Part of a small language model's weights: a variant of Adam for these matrices.
Each number is 128 + 32 x the weight over the matrix's rms, rounded and kept within 0 to 255. Layers, rows and columns count from 0.

# layer 10 MLP down (transposed), 1024x256, rms 0.0645, rows 479-505, columns 128-255
[[116 126  96  91 105 116 109  99 110 199  71  36 131 178 134 131 102 173 132  65 148 162 126  97 160 130 127 142 119 151 116  64  98 114 114 120 119  67 117 124 120 138  83 224 113 159 154  88 207  44  71 148  52 155  85  88 112 141 138 124  90 151  80 143 109 151 106 174 126  63  86 135 130 192 119 110 104  53 147 133  91  80 161 160 146 106 142 140 139 123  84 160  41  88 129 145  84 166 100 150 111 118 150 157 156 180 125 134 159 130 137 112 112 113 137  98 135 166 183 140 113  82 108 151 123 156 134 140]
 [182 178 132 163  86  92 104 165 142 105 114 132 111 156 177 138 107 108  95 144  85  94 131  63  56 145 102 126 144 116  62 120 128 131  97 129 123 133 134 114 152 117 135  57 184 102 132 126 105  71 108 105  90 106 170 142 100 151 181 137 174 122 177  94 144 155  81 150 150 116  81 142 183 114 158 148 176 174 136 116 165  97 114 135  99 110 147 219 116 123 120 116 169 169  72 122 151 112 121  99 138 123  90  69 125  95  87 195 133 180 130 155 180 148 116 140 159 151 129 114  88 100  86  97 137 138 145 198]
 [ 73  54 139 138 107 123 213 149 129 218  97 147 199 176 159  89  98 111 117 133 181 165  57  72  83 158 131 146   5 128 183 168 127 159 179 119 151 103 158 134 207 153 133 135 153  71  95 161 121 108 165 133 117  79  93 205  81 154 124 183 195 109 151 143 169 207 115 102 140  67 130 152 171 139  97 117 192 176 179 149 131 144  49 165 103  81 186 144  94  93 113  81 197 165  16 100 140 109 120 136 168 175  72 146 130 110 161 146 112 102 133 119 141 139 105  96 155 153  96 133 145 148 111 109 127  85 142 108]
 [129 125  96 166  77 119 134 164  87 187 138 174  76 139 117 152 180 131 124  59 128 116 158 159 114 163 147 128  60 110 115 143 131 100  75 130 151 131  94 146 120 169  89 179 123 173  94 154 149 134 124 137  99 108 158 113 106 127 100 138 108 113 153 132 120 145 137 162 131 115 133 113  93 156  91  47  57  95 116 156 156 116 168  99  96 101 136 159 103 168 110 180 144 107 117  35  97 182 129 182 165 120 118 131 137 151 143  94 139 136 138 123  98 184 154 141 193  76  38 175 152 126 153 112 142 159 127 149]
 [114 156 146 139 112 143 159 116 118 119  95 183 126 119  98 162  79 114 110  94 184 150  94 149 121 115 126 128 141 100  98 121 115 164  96 129 154 124 165  78 147 109 105  94 150 121 118 163 138 159  97  77 153 137 135 154 124 160 162 119 132 155 123 110 149 100 170 122 133 142 195 146  88 172 118 126 127 162 103  94 113 122 113 143 147 143 140  83  99 191 141 136 135  95 138 148 162 160 102  98 187 159  98 148  84 116 112 150 160  98  95 172 105 128  93 109 206 136 122 109  92 143 161  95 144  91 194 148]
 [141 108 100 156 122 139  41 171 159 145 134 181  97 126 114  83 119  86 149 136  71  87 124 203 201 130  98 100  72 112   8 125 113  99 100 108  78  86 110 168 162 135 143 149 184  72 148 155 122  47 178 131 189 124  56 109 163 150 133 178 104 181  82  94 145 143 148 110 147 135  96 113 190 160 150 105 128 144 147  97  70 141 149 166 136 141 112 132 116 166 100 115  96  91  69 141 154 109 101  87 143 148 147 124 132 131 109 140 143  57 134 121 146  99 119 146 107  96 141 149  98  98 215 151 173 133 121 180]
 [167  80 137 126  56  97 175 121  96  79 113 113 168  99 202 170 125 145 125 179  92  67 197 131 108 131 113 118  49 207 123 198 131  88 215 142  98 145 199 174 148  70 155 112 131  84  93 172 147 174 119 181 164 140 176 128 136 100 158 139  64 157 123 117 127 146 172 121 126 124  85 144 128 109 103  31 208 106  75 172 153 102 161  98  99 164 102 224 204  81 161 138 137 176 127 163 185 190 162 183 143  99 141 127 151 168 138 157 173 107 116 114  41 130 127  92 117 171 117 161 123 153  71 158 156  82 172 126]
 [174 124 136 119  25 192  65 138 141 154 177 102  90 204 104 178 184  53 192 120 134 180 143  92  90  94 117  87 171 112 108 120 153 116 101 143 184 172 104 102 154 255 122 159 187 178  91 250 125  74  70  95 207  68 176 105 115 110 207 184 103 126 148 172  35 123 208 126  77 193 106  84 168 106 138 206 128 181 181 146 158 202 106 242 133  73 135 130  92 128 157 172 111  65 160  70 130 110 161 136  74 161 129 108 100  88  95 180 105  97 140 104 129 177  38 170 182  87 167  79 120 146  30 127  96  84 183 110]
 [117  40 110  81  59 123 153 165 226 181  78 195 144 134 185 156  61 138 169 162  74 147 104 204 110 240 120 107  95 126 105 122 129 114 173 137 111 171 162 131 113 137 113 156 223  78 106 180 220 144 144 130  84  40 118 106  77 103 134 153 133 172 115  82 131 173 130  81 143  94  91  88  83 133 125  66 150 141 184 129 118  75 115 130 143 196  84 141  69  18 117 123 110 103 131 117 170  94  69 207 142 116 178  92  49 118 148 128 150 101 127  71 180 157 122  47  48 191 163  77  92  76 125 158  99 155 123 118]
 [ 97  75 136 120  47 211 196 131 149  80 161 178  99 191 125 142 155 204  77 125 205 200 128 127  78 205 133 172 152 171 117  72 178 129  95  74 152 130 170 101  63  88  95 143  94 109 106 133  94 105 113  96 109 220 193 108 101 114 185  68  96 172 188 118 176  89 129 118 153 123 137 157 172 148 132 132 219 207 119 154 205 151  53 117 183 124 141 139  90 153 116 142 127 195 158  91  72 136 201 170 169 156 109 151  82 168 133 106 129 133 123 130 138 195  99 105 104  91  80  72  80 134  39  98 167  55 230  84]
 [127 130 129 127 129 128 126 128 127 129 131 129 130 129 126 125 127 127 129 130 128 128 128 128 126 128 127 128 128 126 125 130 125 129 128 129 127 127 127 128 129 127 126 128 129 130 127 131 130 129 129 130 128 129 128 130 128 128 127 131 125 129 130 128 129 131 130 128 129 129 128 130 126 128 128 129 129 128 128 129 128 127 127 131 128 127 128 126 128 127 126 127 127 129 128 128 127 128 129 128 131 126 126 127 129 129 127 127 128 129 126 129 128 130 129 128 126 127 128 126 127 128 128 126 128 127 130 127]
 [126 127 129 130 130 128 132 130 128 130 129 128 128 129 129 129 130 128 128 126 128 128 128 127 130 133 128 128 128 129 126 129 127 127 130 128 127 129 128 127 127 127 128 127 129 128 126 125 128 127 129 128 126 129 132 128 127 130 127 127 130 129 128 124 126 129 129 126 128 127 127 129 126 128 128 129 127 127 129 129 126 130 130 127 131 128 129 130 130 128 128 128 129 129 130 130 127 126 129 128 126 127 129 128 128 129 128 131 125 129 129 129 128 129 131 128 128 129 128 126 127 128 129 126 126 128 127 128]
 [165 127 124 105  76 161 117 184  82 145 132 140 122  91 119 158  68  92 105 127 138  76 157  50 109  71  89 120 161  83 135 123 161 109 167 175 116 167 115 157 160 137 151  72 140  82 103  88 119 121 156 145 119  61 119  95 120  66 161 152 136  89 172 123 129 172 153  94 188 101 181  93 154 138  77 143 149 125 168 123  40 114 137 111 100 159 131 110 125  62 117 121 125 143  61 122 171 199 122 146 126  91 114 122 117  94 106 131 142 141 182 162  96 182 107 139 150 144  70 112 146 161  89 157 125 168 102 123]
 [129 174 139 115 154  97 168 148 140 124 187 111 136 137 134 127 102 178  86 172  75  77  98  97  75 180 119 140  94 181 178 112 118  51 104  92 146 157  78 195 125 112 193 191  81 123 209 140 136 173 137  86 155  93 206 131 174 103 134 212 146 133 102 146  48 160 154 117 143 131 128 154 133 118 106 136 192  69 214 170 187 179  98 138  53 171 137 162  66 109 178 168 144 107 118 142 181  96 146 201 150 140 168 176 149 178  77 209 109 132 176 118  52 113  29  66  88 200 127 115 102  40 153 180 159 104  82 144]
 [ 96 128  95  82 127 139 101 107 225 139 188 128 182 103 108 144  66 156 171 123 113 125 145 142 151  46 157 180 120  67  86 124 109 153  91 107 174 134  65 168 140 129 103 138 131 155 115  66 153 125 177 226 129 130 135 124 179 116 174  74 182 180 126 217 116 117  85 142 130 149 182  98 181  67 118 210 127 184  99 142 165 102 155  60 123 115 118  85 225 139 114 115 160 120 131 105  67 200 150  87  40 150 191 185 112 170 175 150 113 124  96  84  92 136  78 101 101 125 129 121 105 123 157   0  99 156  61 151]
 [ 66 164 115 118 168 146  75 140 165 126 146 255 176 114 145 148 109 102 131 134 126 109 148 154 123 141 135 131 127 154 138 129 129  91 102 162 130 106 121 144 123 140  66  84 120 106 116 175 146 144 172 123 139  97 175 154 117 173 141 156 138  76 149 107 144 112 175 121 123 120 145 119 112 120 145 146 108 117 129 154 136 146  97 124 102 104 107 127 129 133 145  92 153 149 135 107 122 159 130 175 185 139 111 137 121 134  96 159 108 114 130 131 108 133 137 120  89 170  86 141 121 133 137 128 139 150  89 115]
 [178 190  96 149 200 103 111 117  74 141 144 138 111  94 173  94 127 150 125 138 153 203  83 176  88 124 128  88 144 110 141 134  89  88 149 168  91 101 177 186  82  70 106  71 136  98 160 123 112 171 204 108  88  91 114  77 123 157  95 147 189 120 135 159 166 111 168  85 132 145 117 109 143 147 147  92 120 135  97 115 135 159 103 140 180  77 148 170 150 160 129  85 122 116 121  94  88 125 146 115 107 157  81 129  81  86 124 148 105 104 125 125 179  75 119 174  82  98 134  53 116 160 147 132 117 154  95 130]
 [ 90 162 165 144 123 168 113 126 120 161  83 129 179 116 113  65 142  47 172 152 135  63 131 157 151 221 154 152 135 141 125 188  83 217  95 103 133 167 126 131 135 107 157 130  82 133  36  78 130 207 136  90 127 156 156  22 153  91 141  93 142  85 201  85 186 108  73 156 108 229 151 131 156 104 167 115 120 130 115 115  50 196 144 111 127 107 157 120  68 169 191 127  10 122 143  63 119 137 103 163 137 141 112  95 140 155 119 138 113 113 135 152 191 157 121 192  87 132 143  88 154  79  92 113 166  82 115 132]
 [128 130 130 128 125 126 129 126 126 126 129 131 127 126 126 128 127 128 128 126 127 129 128 130 127 129 127 129 129 129 127 126 124 129 129 127 126 127 128 124 126 129 128 129 127 129 129 125 129 129 128 125 124 127 129 131 130 129 129 128 127 127 131 124 127 129 127 128 128 128 130 127 129 128 127 128 130 130 128 130 128 128 127 129 128 126 129 126 130 130 127 127 132 126 128 128 130 130 127 128 124 127 127 128 124 129 128 127 128 128 125 129 128 130 129 128 128 126 131 127 128 127 128 129 130 129 128 129]
 [206  73  95 188 165 106 175 158  80 103  67 163  68  98 145  76  94  60 139 122  89 124 105  70 115 102 114 185 112 150 148 142 110  97 108 138 100  98  55  62 102 188  72  67 180 142  94 175  58 150 138 183 122  89 110 102 116  14 218 178 138  86 154 112 139 131  57 126  94  86 204  93 118 101 102 166  56  93 113 219 118  95 129 176 225 191 198  51 169 152  87 155  70  97 135  75 169 123 122 198 155 176  36 114 164 133 116 124  44 112 116 135 118 149  97 183 125  90 128 179 164 160  81  40  57  84 129  77]
 [126 130 130 128 130 128 125 132 126 127 128 123 129 129 128 128 128 125 127 126 128 127 127 128 126 129 130 124 125 125 128 128 130 127 123 127 128 127 129 127 127 128 128 126 132 125 126 129 128 128 128 132 131 127 127 126 127 129 130 127 127 128 125 129 129 129 129 127 130 126 126 128 129 126 127 127 129 128 127 125 129 129 130 130 125 127 130 129 127 129 131 129 125 130 128 130 128 125 130 126 128 127 126 127 130 129 129 130 130 130 129 127 129 130 127 128 129 129 127 130 129 125 127 128 128 125 128 126]
 [128 128 125 127 127 129 126 129 126 130 129 133 128 128 128 128 125 129 125 130 127 129 128 127 126 129 127 128 130 130 126 126 127 131 130 127 129 127 127 127 130 128 129 130 128 128 128 126 128 129 128 127 125 127 131 128 128 128 130 125 129 127 127 128 126 129 127 126 128 128 129 130 128 127 128 131 127 130 129 131 128 130 123 125 130 126 128 130 125 134 128 126 135 127 126 128 129 129 128 128 129 123 126 128 128 129 126 127 128 128 127 129 128 127 128 128 127 126 127 123 127 129 129 130 128 128 128 127]
 [109 171 125 134 138 155  94  64 100 154  77 159  95 141 115 143 103 128 157 139 133 174 158 114 135 121 106 103 179 113  58 112 158 171  51 138  85  93 108  84  59 134 138 123 135  78 164  72 127 154 147 197 138 128 174  88  66  64  97 149 209 129  62 162  89  91  84 100 138 171   8 102 110  80 105 149 113 119 175  90 127  92 167 114 198  96 124 103 205 164 162 147 128 147 102 191 104  74  74 103 227 121  85 142 104 111 162 120 130 222 139 144 108 101 148 151 109 223 125  98  53 160 163  93 136 144 112 148]
 [130 131 128 131 127 128 130 128 127 126 126 128 127 127 129 128 129 128 128 127 125 130 127 128 130 128 128 125 130 132 128 126 131 129 128 125 129 129 130 125 128 128 127 127 129 129 126 124 126 128 126 125 126 126 129 127 127 129 130 124 130 130 130 128 127 128 131 130 126 128 126 127 131 132 130 125 129 125 125 131 130 129 127 129 127 127 130 128 131 126 130 126 129 130 128 131 133 127 128 127 128 127 127 125 125 126 128 127 129 130 129 127 129 128 127 130 131 128 128 128 127 125 129 129 128 127 128 127]
 [167  77 121 127 150 130 182 142 171 122  96 195 121  85  85 125 124 145 148 132 136 121 123 110 123 106 105 114 118 145 108 131 155 140 125 147 112  84  80 112 112 131 155 161 151 139  58 144 140 120 119 130 144 115 148 163 135 137 134  95  90 120  43 157 116 173 117 138 101 103 120 140 103 127 155 161 131 100 119 113 171 122 131 134  96 107 117 155 170 113 114 144  90 138 119 133 134 122 134 105 132 143 150 126 139 170 110  66 144 168 201  91  93 155 136 133 114 173 118 154 152 148 159 177 124 113  91  89]
 [189 195 105 147 140  90 174 102 174 142 120 134 141 145  87 172 141  63 172 110 128 152 105  85 112 129 128 161 125  16 145 173 130 130 156 120 120 200  64 159 121  90 143  61 110 108  71 205 104 133 110  66 129 115 118 142 152 166 152 122  65  98  94 160 120 102 113  84 111 102 141 122 119 131 148 101 210 117 155 157  70 216 189  87 119 133 113 109  98  47 140 145  53  69  55 143 179  88 136 118  30 131 140  98 112  47 148  93 122 111 139 171 177 157 174 163  56  59  43 108 197 133 110 134  69 150 115  45]
 [125 158 167  85  68 142  87 158 101 200 117 146 161 162 192  42  34 131  74 177  87  66 169 121 121 110 109 157 146 113  92 163  98 147 156 124 138  82  80 133  94  59 202  85 127  93  73  59 121 134 158 169  86 132 135 123 127 143 153 122  98 100 166 117 143 131 132  84 130 168 146 133 145 151 146 112 195 111 132  44 166  56 130 113 105 137 183 118 127 189 144 167  91 144 121 130 178  65 124 102 136  87  37 151 174 103 155 105 128 145 136 147 120  63 171 123  74 164 113 128 121 214 130 133 155 129 133  26]]
# layer 10 MLP up, 1024x256, rms 0.0785, rows 480-506, columns 128-255
[[121  62 107 110 109 164 140  77 123 127 156 120 164  97  58 145 164  89 170  75 185 140 142 153 148 111 108 133  92 136 162 185 145 113 156 133 140 133  97 156 135 168 102 179 135 108 136 147 149 107  81 163 139 109 157  95 145 116 134 139  87 152  99 128  53  85 153 107 101  95 185 136 171 110 140 126  77  70 138 100 165 144 103 125 131 109  98  68  89 149 171 145 103  98 176 117 148 113 144 161 116 109 147 171  88 129 133  97 106 116 129 113  65 103 141 111  88 181 138 146 149 183 127 205 154 129 119 140]
 [137 104  80 129  83 105  48  60  69 102 193 119 188 180  53 153  89  80  72  81 117 178 255  92 125  95 130 148 144 113 141 157  81 132 115 138 103 112 142 149  97 108 176 135 146 144  89 107 151 118  92 212 159  93  75 187  99 144 160 105 158 143 198 143  90 181 189 135 148 127 136 106  93  81  57 117 127 130  83  27 139 119  91 175 103  89  75  57 133 157 157 138  60 177 210 166 158 152 162 173  81 126  69 105 102 114  94  88 116 128 142 190  36 117 121 201 132  82 157 107 160 165 110 184 172 147 130 128]
 [150  75 152 101 171 163 144 118 114 155 102 111 105  17 118 142 191 115 107 197 126  56 128 103 201  67 120 140 101 188 125 133 149 121 151 132 108 180 128 188  69 114 175 155 168  78 119 133 139 124 118 103  62  90 112 156 156 111  83 130 119 109  60  80 117 109 153 190 138  92 183  59 156 137  82 141 137 107 207 129  90  49 134 179 172 101 204 109 102 138 116 168 129 167 165 152  58 121 136 122  95 115  80 151 147 101 148 164  47 129 153 136 118 148  83 145 136  60 126 139 104  97 160 131 171 147 105 183]
 [146  99  98 107 101 154  84 138 149 163 138 128 158 148 188 150 116  79  92 174 113 163 202 152 126  92  96 158 141 168 154 133 145 100  92 189 123 106 145 130 163 145 127 155 120 135 130 140 145 139  36 109 104 139 147 160 120 167  71  62 124 160 147 136 153  86 114 155 175 126 140 103 105 131 116 139 145 137 140 118 156 136 114 123 174 126  54  92 137 108  75 164 188 164 101  59 153  86 191  74 114 169 130 107 164  82  94 134 110 134 152 235 133  94 146 109 123  95 108 109 146 175 133 133 101 164  47 148]
 [ 79  75 152 140 122  81 135 170  70 150 129 126 108 118  90 228 115 146 181  71 129  42 101 130 121  78 137 100  80 142 142 117 108 128 123 124 130 180 105 113 134 161 116 122 105 103 106 191  83 169  84 184 133 122 202 121 141 103 169  83 109 159 102 106  97 135 127  95 156 197  66 130 106  92 104 102 129 150 183 152 124  96 143  52 104 145  85 115 122 106 123  63 195  96 181 107 108 145 139 120  89 151 157 158 157 139 108  90  97 114 140 149 155  77 150 162 136 142 117  92 163 148  89 158 143 107 100  82]
 [ 96 172 149 183 148 111 128  77 205 138 208 137 187 141  75 109 119  91 140 150 175 100  99  82 151 132 137 111 221 126  89 101 151 143 133 123 129 183 114 170 116 158 105 120 113 171 136 131  54  98 111  68 136 124  82 158 145 167 117 176 146 150 201 117 128 125  50  69  78 172 229 113 157 125 167 189 102  83 140 116  77 139 133 166 178 147 102   9 149 151 129 144 151 128 113  48  95 164 139 116  48 158 114 156 110 116  87 146 158 145 149 134 121 137 124 108 144 104 111 120 168 140 197 129  82  74 135  89]
 [ 89 151 155  70 136 174 108  78  94 152 161 103 122 115 135 137  96 177 130 107 156 106 154 125  71 135 131 196 197 153 139 115 230 116 110 122 127 120 191 136 205  90 164  49 157 129 188 172  90 108 134 117 170 112 143 135 141 116 188  69 143  57 120 107 124 182 187  98 124 214 176  88 152 125 102 142 134 111 208 114 203 120 119 105 145 145 150  61 105 104 134 137 207 199 114 123 181 152 145  96  80 164  56 251 118 122  43  89 133 122 129 185 160 109 134 128 212 122 125 151 131 138 139 129 113 154  83  49]
 [127 138 127 134 174 105 112  71  91 112 186 127 137  76 144 136 125 184 116 138 198 144 146 135 128 112 132 140 205 110 153  92 164 128 132 118 123 144 132 153 115 152  58 153  90 164 196 136  77 105 105 156 122 121 185 120 141 173  56 147 146  85  79 103  82  94 163 137 125 139 216 136 122 140 176 169  80 209 118 123 148 107 138 165 160  78 167  73 169 255 113 134 115 137 175 141  91 143 115 112  75 218  36 160 147 128  87 147  92 129 129 123 110  55 142 128 122 107 105 162 118 166 105 148 152 120 116 140]
 [107  99 134 138 157  45 156 129 176 254 152  85 154  47  78 209 141 103 164  96  85 179 215  71 135 143 149 132 106 118 146 143 106 152 164 152 145 126 109 185 115 160 175  94 130 174 150 100  76 167 142 190 182  79 130 139 182 125  75 122 173 199 101 156  70 113  93 133 154  34 120 106 169 120  73 148 118 188  46 160 101 137 153  86  67 101 159 132 195 201 102  91 218 148  94 134  91 171 111  70  97 139  85 124 113  73 167 151 116 123 136 122  75 140 153 163  83  96 102  58 178 139 117 124 134 136 114 176]
 [128 124 129 128 130 131 129 127 131 121 128 127 129 127 129 127 125 129 127 130 129 131 125 129 127 126 134 128 128 126 130 126 128 124 127 141 130 128 127 125 129 130 126 131 123 129 129 130 123 122 128 130 130 131 130 129 129 127 131 131 130 126 128 125 126 126 127 123 132 126 125 129 128 126 129 128 128 124 123 131 129 124 129 125 125 124 131 123 125 126 125 129 128 124 129 127 127 130 129 130 128 129 128 129 126 126 129 127 128 130 121 125 128 125 131 130 125 124 131 130 127 129 126 128 124 129 129 127]
 [130 130 126 132 123 124 125 133 129 122 135 127 128 127 126 130 128 128 125 128 130 132 128 129 132 125 120 134 133 129 126 130 133 128 129 117 135 126 133 131 129 130 129 128 130 133 132 130 128 126 130 126 132 128 131 130 134 128 128 134 123 132 124 128 129 129 135 126 128 128 129 127 131 131 129 129 127 131 128 125 125 127 131 135 129 136 124 127 131 130 135 124 124 133 130 125 129 126 127 130 134 134 131 129 127 129 127 127 124 128 134 127 133 131 126 131 128 127 130 132 129 132 128 128 128 133 134 125]
 [115 117 168  95 125 103 156 179 123 153 142  84 119 112 110 135 148  85 141 191  76 133 160 164 187 122 147 140 135 169 144  90 163 142 108 115 141 126  94 209 113 102 131 117  94 145 148 176  79 142 149 117 162 154 126 160 102 143 156 133 173 149  85 112 122 122 106  42 126 161 133 151 113 129 137  97 157 177 111 158 117 113 163 105 135 105 124 152  87 105  95 139 135 140 122 151  46 142 128 135 114 117  79 134 140 104  90 114 152 174 117 169 199 121 135 130 122 162 155 110 120  90 135 142  96 122 190 115]
 [ 63 129  71  73 170 128 109 204  89  97 173  99  78  91 160  96 198 182 104 169 173 162  75 129 139 138 124 136 182 128 181 100 106 119  91 140 123 149  99 104 183 111 118 152  88 157  95  93 122 186  89 127 156  76 113 127 108  51  76  70 101 162 108 112  40  32 182 145 163  95 167 128 170 112 183 144 102 148 189 200 152 193 126 152 111 117 159 117 151 185 186 116  69 113 143 168  61  64 133 163 100 109 149  91 154 136 102 120 190 172 129 164 138 122 162 182  35 160 194 162 134 152  80 139 120 153  88 120]
 [116 126 172 126  79  67 107 139  90 129 125 108 141 100 130  92 141 105  72 194 139 136 117 193 106 150 134 113 118 140  96 167  72 127 121 134 128 151 122 177 199 151 165  82 111 174 165 189  82 134 129  86 132  87 152  34 116 163 124 148 137 147 102 124 148  88 104 151 163 100 118 155 168 143 134   0 117 170  66 121 137 131 184  99 187  95  89 115 145 181  95 143 121  93  84 118 122  62 118 144 124  70  66 128 143  85 164 122  73 157  94 137 235  86 143  61 135 182 121 214 126 143  26 142 122  94 166  98]
 [138  20 136  81 152  71 107 123 127 152 118 111 138 126 159 147 126 114 157  71 134 113  73  64 111 101 139 122 132 166 104 167 111 138 134 129 106 141 148 142 151 158 190 164 177 119 141  86 128 148 118 140 111 127 119 119 112 117 169 107 138  79 137 178 130  98 122  84 180 101 154 149 188 138 122 106  92 133 112 108 113 136 110  89 120  73 208 106  60  99  86 110 123 188 146 139 141  55 147 144 107 137  89 152 113 172  90 115  54 153 109 103  98  91 147  86 147 153 113 149 156 154 133 177 150 169 150 192]
 [160 128 129 114  76 112  96 105 180  94  96 110 149  71 106 128  45 111 167  90  91 133 136 130 124 201 133 168  76 124 142 115 155 160 107 153 118 129 121  52 136 129  78 150  95  97 175 125 145 165  82 162 215 107 208 140 199 176 112 154  84 195 187 147  71 129  87 156 113 153 106 116 197  73 137 183 126 154 165 145 119  99 119 107 137 122 160  83 152 186  76  99 159 142 152 119 161 156 175 103 109 154 122 116 123 153 121 149  69 129 143  91 106 113 194 119 150 131 118 142 142 116 113 161 138 111 103 170]
 [134  30   0 108 155 132 137 128 165  72 128 116  60 149 106 116 104 126 156 206 152 148 166 126 155  39 141 173 174 134  83  17 158 122 106 137 137 146 114 134 129  54 132 128 211 141 192 165 135 101 149 134 102 112 105 235 110 161 165  94 119 142  61 176 142 117 147 141 132  70 135 107 214 123  84 118 120  93 169 128 209  65  96 108 147 110 172 116  86 116  29 147 139 149 115 166 174  78  85 158 106 119 150 179 126 108 127 167 136 132 145 147 115  95  56  95 184 119 127 124 180  95 136 145 123 157 104 160]
 [126 131 129 129 128 130 132 126 125 121 131 127 127 129 133 124 126 133 132 134 125 121 131 125 131 129 126 133 132 133 129 133 130 122 125 122 113 128 126 129 126 126 123 124 125 119 128 129 130 127 132 131 130 129 124 127 125 128 127 131 129 128 126 125 130 124 127 128 127 126 128 126 131 126 130 126 126 128 127 125 129 124 128 129 125 131 126 128 130 124 130 126 130 123 126 127 129 129 133 130 129 133 128 129 131 126 128 131 127 133 123 131 129 124 128 132 124 131 123 125 127 127 128 127 124 136 129 121]
 [113 220 133 115 141 153 104  36 137 144 159  94 213 122  17 203  76  97  93 160 220 119 201 139 140 131 134 190  92 127  95 117 129 137 162 147 123 103  90 194 164 137 120 118 107 133 131 183 121 153 168 111 159 148 189 192 213 151  86 165 173 121  95 118 123 128 121  99  96  75 113 135  83 135  75 110 112 108 145  94 112 115 151  72 125 157  83 106 167 135 104 116 153 168 154 181 157 149 233  47 103 162 106 155  85 135 170  91 183  24 117 205 139 158 111  97 117 148 157  74 107 107 171 110 142 147 170 191]
 [121 125 126 130 127 129 127 129 123 127 123 128 132 124 128 129 124 126 134 127 124 129 130 132 125 124 128 120 124 130 134 130 132 126 130 137 122 130 132 127 131 127 124 127 123 130 133 129 125 133 129 134 128 131 129 135 135 125 132 126 132 126 128 127 124 129 130 130 127 128 127 133 125 134 128 131 127 127 125 129 130 122 121 121 127 124 123 127 126 131 129 136 132 126 125 129 126 130 128 124 127 124 137 133 125 126 125 128 131 124 116 122 126 132 131 125 125 129 136 128 131 130 124 133 126 120 131 134]
 [124 132 129 129 132 133 124 131 132 120 132 124 130 130 126 129 133 133 125 127 133 125 128 125 130 128 118 133 126 126 129 129 118 135 123 120 128 120 125 129 127 129 127 125 125 126 127 130 129 126 128 125 133 130 124 122 121 130 122 130 126 126 126 125 132 127 126 131 140 130 134 119 134 125 127 128 127 128 123 127 123 131 127 130 124 121 125 129 130 124 131 122 122 119 126 127 127 127 129 132 129 123 125 121 126 124 133 128 121 131 138 128 124 120 122 131 124 127 131 128 120 132 135 130 133 131 124 124]
 [117  66 163 117  79 118 148 176 152 176 126  88 148 148 110 146 150  93 139 138  87 108 107  85  90 139 100 111  62 155 132 138 142 145 129 155 146 116 168 137 142 192 110 121  90 108 105 162  75 197  90  34 101  87 113 129 219 176  69 109 130 143 184 133 126  96 140 152 166 131 190 155 188 148 131  58 127  88 126 178 153 108 177 204 142  97 161  80 101 147  96 174 135 154 195 118 167 156 132 211 102 115  56 212 110 117  83   0  92 123 141 171 214 136 138 129 122 184 149 118 126 137 147 163   4 178 100  42]
 [131 135 126 132 127 133 126 119 129 127 132 128 126 128 129 131 130 124 135 125 123 127 131 132 127 124 127 129 129 133 127 134 125 127 128 133 122 127 129 127 124 130 127 124 126 136 130 127 126 134 136 129 130 128 130 131 125 127 129 129 124 135 126 125 130 126 125 125 119 132 123 125 126 128 136 130 119 134 129 125 135 123 130 123 129 133 130 123 131 126 128 127 125 127 127 126 126 136 125 127 130 126 126 129 125 132 129 126 124 127 115 135 128 133 121 129 122 131 128 129 127 127 125 137 128 120 124 127]
 [117 164 137 110  97 155  78 131 147 147 158 111 156 168 170 118 113  74 108 161 130  96 107 105 119 126 151 129 141 141 148 131  95  90 109 115 105 172 150 153 151  87 127  90 141 181 133 123 130 133 138 135 147  89  74  77 124 130 136 151 125 180 149 103 152  88 186 141 132 132 146  75 120  89 153 137 120 161 159 178 137 132 112 118 129 174  90 118 121 172 108 138 126 133 152 127 172 126  89 149 114 122 108 120 150 128 105 151 138  93 115 130 154 161 171 143 139 120 208  77  87 116  93 109  99 123 127 110]
 [130  93 185  93  95 122  97 162  50  84 159 106 189 198 147 140 155 129 131 136 110 123 137 148  86 156 133 165 174 191 140 107 116  73 176 149 161 141 150 199  99 172 122  69  84 205 175 167  98 160  57  41  89 108 107 129 171 180  89 118  53  93 118 100 139  80  82 232 135 108 149 170 161 102 192  97 170 179 135 144 103  98  64 177  58  92 145  78  85 113 148 104  48 130 106 126 131  54  95 109  82  92  74 114 204 199 117 130 111 154 155 122 122  77 244  94 128 187 171 149 158 167  69 162 115 111 128 109]
 [102  69 157 141 128 112 164 150 135 121 141 104 127  86 128 138 195 153 126  65 119 137  88  66 159  95 108 118 151 128 183 103 114 100 175 187 126 223 110 149 181 157 106 117  84 166 126 176 131 138  74 147 170 173 144  54 116 107 109 125  57  85 114 113  30 156 146 104 109 116 133  99 131  92 118 147 154 157 150 127 137 171 135 136 126 130 101 122 122 156 113 100 210  61 202 120 126 106 139 151 103 141 173  75  91 120 109  66  88 107 152 131 112 185  71 120 127 105 152 143 193 136 136 118 193 114  98 127]
 [ 93 128 228 109  57 157 102 146 102  43 180 104 153 124 145  52  65  96 116 166 177  74 145 105 101 165 166 134 132 154 179 136 124 220 120  96 154  69 121 129 109 132 179 133  47 105 163  55  85 114  95 157 175 100 121  45 214  90  64  95 152 116 145 129 132  71 241 182  83 132 179  93 154 133 143 149  60 138 130 150  69 166 136 183 127 151  74  74 177 188 163 160  88 174 202 106 145 148 110 134  88 146  58 175 105 141 137  84  64 214 111 165 148  94 198 153  93 138 163 157 132 124  75 117 149  74 164 164]]